Weights of a small GPT-style language model, trained from scratch on English Wikipedia.
Architecture: RMSNorm before each block, rotary positions, no biases in attention or MLP, untied embeddings.
Training: a variant of SOAP for these matrices, 285M tokens, 4688 steps.
Each number is 500 + 50 x the weight over its row's rms, rounded and kept within 0 to 999. Layers, rows and columns count from 0. Numbers have three digits each. The size before them is the row's rms in percent of the matrix's.

# layer 6 MLP gate, 2048x384, rms 0.0985, rows 430-444, columns 64-127
109:507600543520447566510445470519511467456469462459481552482498496459554499512593475493646515422559518452441477422536569431532573499478618480532557582486486434575391488516502500518489442563523514
108:503525484483562474464586478518461579480573485462518446421516487511410434470585498460466461513566602646449507519593470478460485481543410481379396484478483557618489648553499581568471523581444486
103:484615515533463534549553611493440466502404511618607565436412398573425503405508501505568502574451499439551499472432424463561450521562506524486523459488641484549566531498542537472515535368439505
093:447517431398482460390512546400444438541550577545550534520583429454550506478552520457478490476461462500551563512566517461534502518480565405467540517532519482414579470470610516521565481565391556
090:598402470441451518493466485478383584474572411437499480573481528483521504491512576482502446492509391527554535579443478443606478537473463556550483511519446550492474539562394567470494477578455457
111:574565495599531503491513471528385433601445482531527580530489535497464525513500461473469495617544513479596513527509498462520403452507488522561536500487516519494499441478514463412493541525609493
095:519515530464500577424473477538531527476528471481584506498511569494558614387452426543554474453493593488464492577461552392488456468514468500609528557427376516463483423558516475573491525501522482
107:503552522546504540479388426383449521532471403626527419461431499446561496498468412663471471525556472433577408486546518387545509449499584520445553511470427456483520460453514565499519476494528568
107:486483598529442519526539479565433519471487482582474519548459472490511516525481453445518504535615531491500522541490538477569422435544470510501490432501565509561418460508524565465480436576594534
095:563484442525627516513495541419487501525471484532497497398496539498547443463468537572462441545393517403390473478475463509539404559556518573602511493485425539597593414509461438477554568447495435
091:421577521460453414506560529407505546437443536378520521410447502471506472492453536520535508530439544475505497543494493472632545434449583583453537448557508485476479498465438499509538481636563436
100:570582545475472471550456498562542498514591494610359441507443511461456481593505472509550514482527448531404413491480518407478524578601474581517534480481533500492449515492446551532501468489504542
095:587610543496572547586545476469422500435481498455461554511435480445484556532477484511497604456439605570501447546589511467543436523524570488572485429492493474502451427489411556573463514514517440
094:479509481558499438485525463531426549520506506451479442506531444413485560468510476500496545471498422549479549533398484435490445490550471479474621425412499514504441478509433502511561459378393497
099:538470447453505485444522531471523457548458471482502542484456456551487422483523418582433598541498543475572428467531511484451553446502574511484615521404427541433577478445528535411537469527486486
# layer 6 MLP up, 2048x384, rms 0.0974, rows 430-443, columns 64-127
112:521468557496487472531522507554472533551473422521429415541534465505418618464497529549522520561497470492440541544459558476435509481528408529467442517497556522419537587532505482432452490490528457
106:501479482532454528491624418504605556421692378493477526443483457484518489468505633473492470510438510499536502441501407531571514437546576523483502479511571470504507535558499472616447401578518482
101:499480485456534492462486459437481387480608495482474416602445564538513526554361521522585463528496464497501523506482467424450465475514503548545577480509392590442484499446424455551456446489477533
095:463527554594551460557517511552478474531451460479522489496461537521504470426427539501504540546502405472528507469538537481541569488487466409389538547515394476580443525531496523622445550550533462
096:424527513484569523550591522417543423480489574558596433514425507593539569521488419600432521521500460479502476510436468529488489465557489443431467498449519425523559534492513470452572481448560506
110:466572545566539478522492476536516598536505577567483578482495527463433421423530462474453465505500377484454501441561434622554525547501505531482477607446515492465407506496483526584510619514475467
094:535445441541454536549466453573477429359565512470445484484517532541569473451605468444465518472552534484505478487504521553483441509499511600485492523541446560452496654563572559498512420414516537
102:498505505558540557442502519418560398498428510494517480413537489497570492495552419570436482529499496442551515513400494507526434571482509524503525475383485568608512486497504437542587484504515550
099:514543497446521471409497546472513510582503476374542492532417480565563551490522486405555578519519421437567437482539445554492514504550500506620497515501544446542504586472580496530498411510471499
093:579432473556570480486455519456522501505611449538474394401513559475578538362482600479526537543500569429396562445557464532561439536448427506554510490491447516512619487416443548457605496489620508
093:519557413519548523460540517446445532415368479460443565446482434600596515491449587545478454485503516470476578501521481498549520459536562570489482419566611455573463611434516472468578475433438404
101:462472517484557567441441507453458439468536402521504547483557392550527450544490561415482465448487508461508471556460514528527446417535598552485484467454447458454504480493444557462529458524499490
101:582526454455567507366460470483523497409521384520480569530570409508440386503513509452447511446525525531432470478474526503489452483484499556466488521445476460435453511504516496532505464489475557
098:442516503413433475475609420466528521443526462543547521472453492477512494499524529452501485528558553446452530571532562473572566569388542521497545630546524451552469525462517551465531548511490532
# layer 6 MLP down (transposed), 2048x384, rms 0.0929, rows 430-443, columns 64-127
109:528516556463482463544551588509564461465524531479569462464523433528463485474483422483553493397498506507496514556485466453503374428519387486487468465534470482465579488462504429429492623557519518
101:472495580427474569522492400534616579503496571498529464473552452460450509502374504498487509379555558562516551506426623473530546506514407582518469525476539477510449510585600375530450440540437498
098:560415502463536510492431459573468518586472544464471422555455539452484492551536506557557496562519520502402447542440486451519510448519503459552499474555519545453596537415492487460385586540461535
097:539500408494457546615543455507543479500572639595538457441485567537553436470502566554483529496565494463571534521471477398430563505515402466471457506450497496620508524484453500493476522474491496
103:424582535475444492487515540401522475508476457544494464529452479462531529552446476507422568435500504552431471434462452552548561489480512521450519394536599477525535483475520474449403532442349466
102:432526455565563397448436443432427477428521554496505484400547475427497486547561486464592553433570481404560455368633504459523464487553471541429432588560481493546525508493534471511455483498614467
094:467523544507502594509441515538499439578482555382537534457482442486445685489481477527442474610531511469473513457454448530483396370552574500470444495426461493489517490448558525478435533548435562
104:433598371567485495396521564367529526429475398560442540476552485427523445550546486482575511453529528524474524564499613452483442499504497526528511542483475447530553475526547493503500435485517548
104:511451481483540524446540620515543402565523510449531565540485414545445550567468443448494515479457551438444543544453500458429521417518449544516444459494478560517478387456558518459567490490446505
097:496456483508535481377488532432477448500440445478479485496510459544535567463511499553516510635473574456404478510448514499459499447509362463496597419536579543403495534470473435520432500346517481
100:446571573467549489535534453514478545584537551349497429503520577466498497422541497523479477589507525502600539489522526430489521464445585465450491428542487488507544545422466457494543453497519473
100:416531490440406537435580480453443517458534588537401385453565507493558448543403463463473578472418492519554432473497508497441498555559469484502463470589495438449517513479504571559531496473511549
099:517497436587521493556511496447543488537471474457486464494430437559471546531447518504525507449518522504445435453565551544494540576532500518552489507404513489384555468542563572400454577549455451
097:585533480522433604524507522550511455551426595460430575436463451464490414541513583527500623522541528533510507435624476423541490496517489571510447549520513471563453504472482485526453582504445433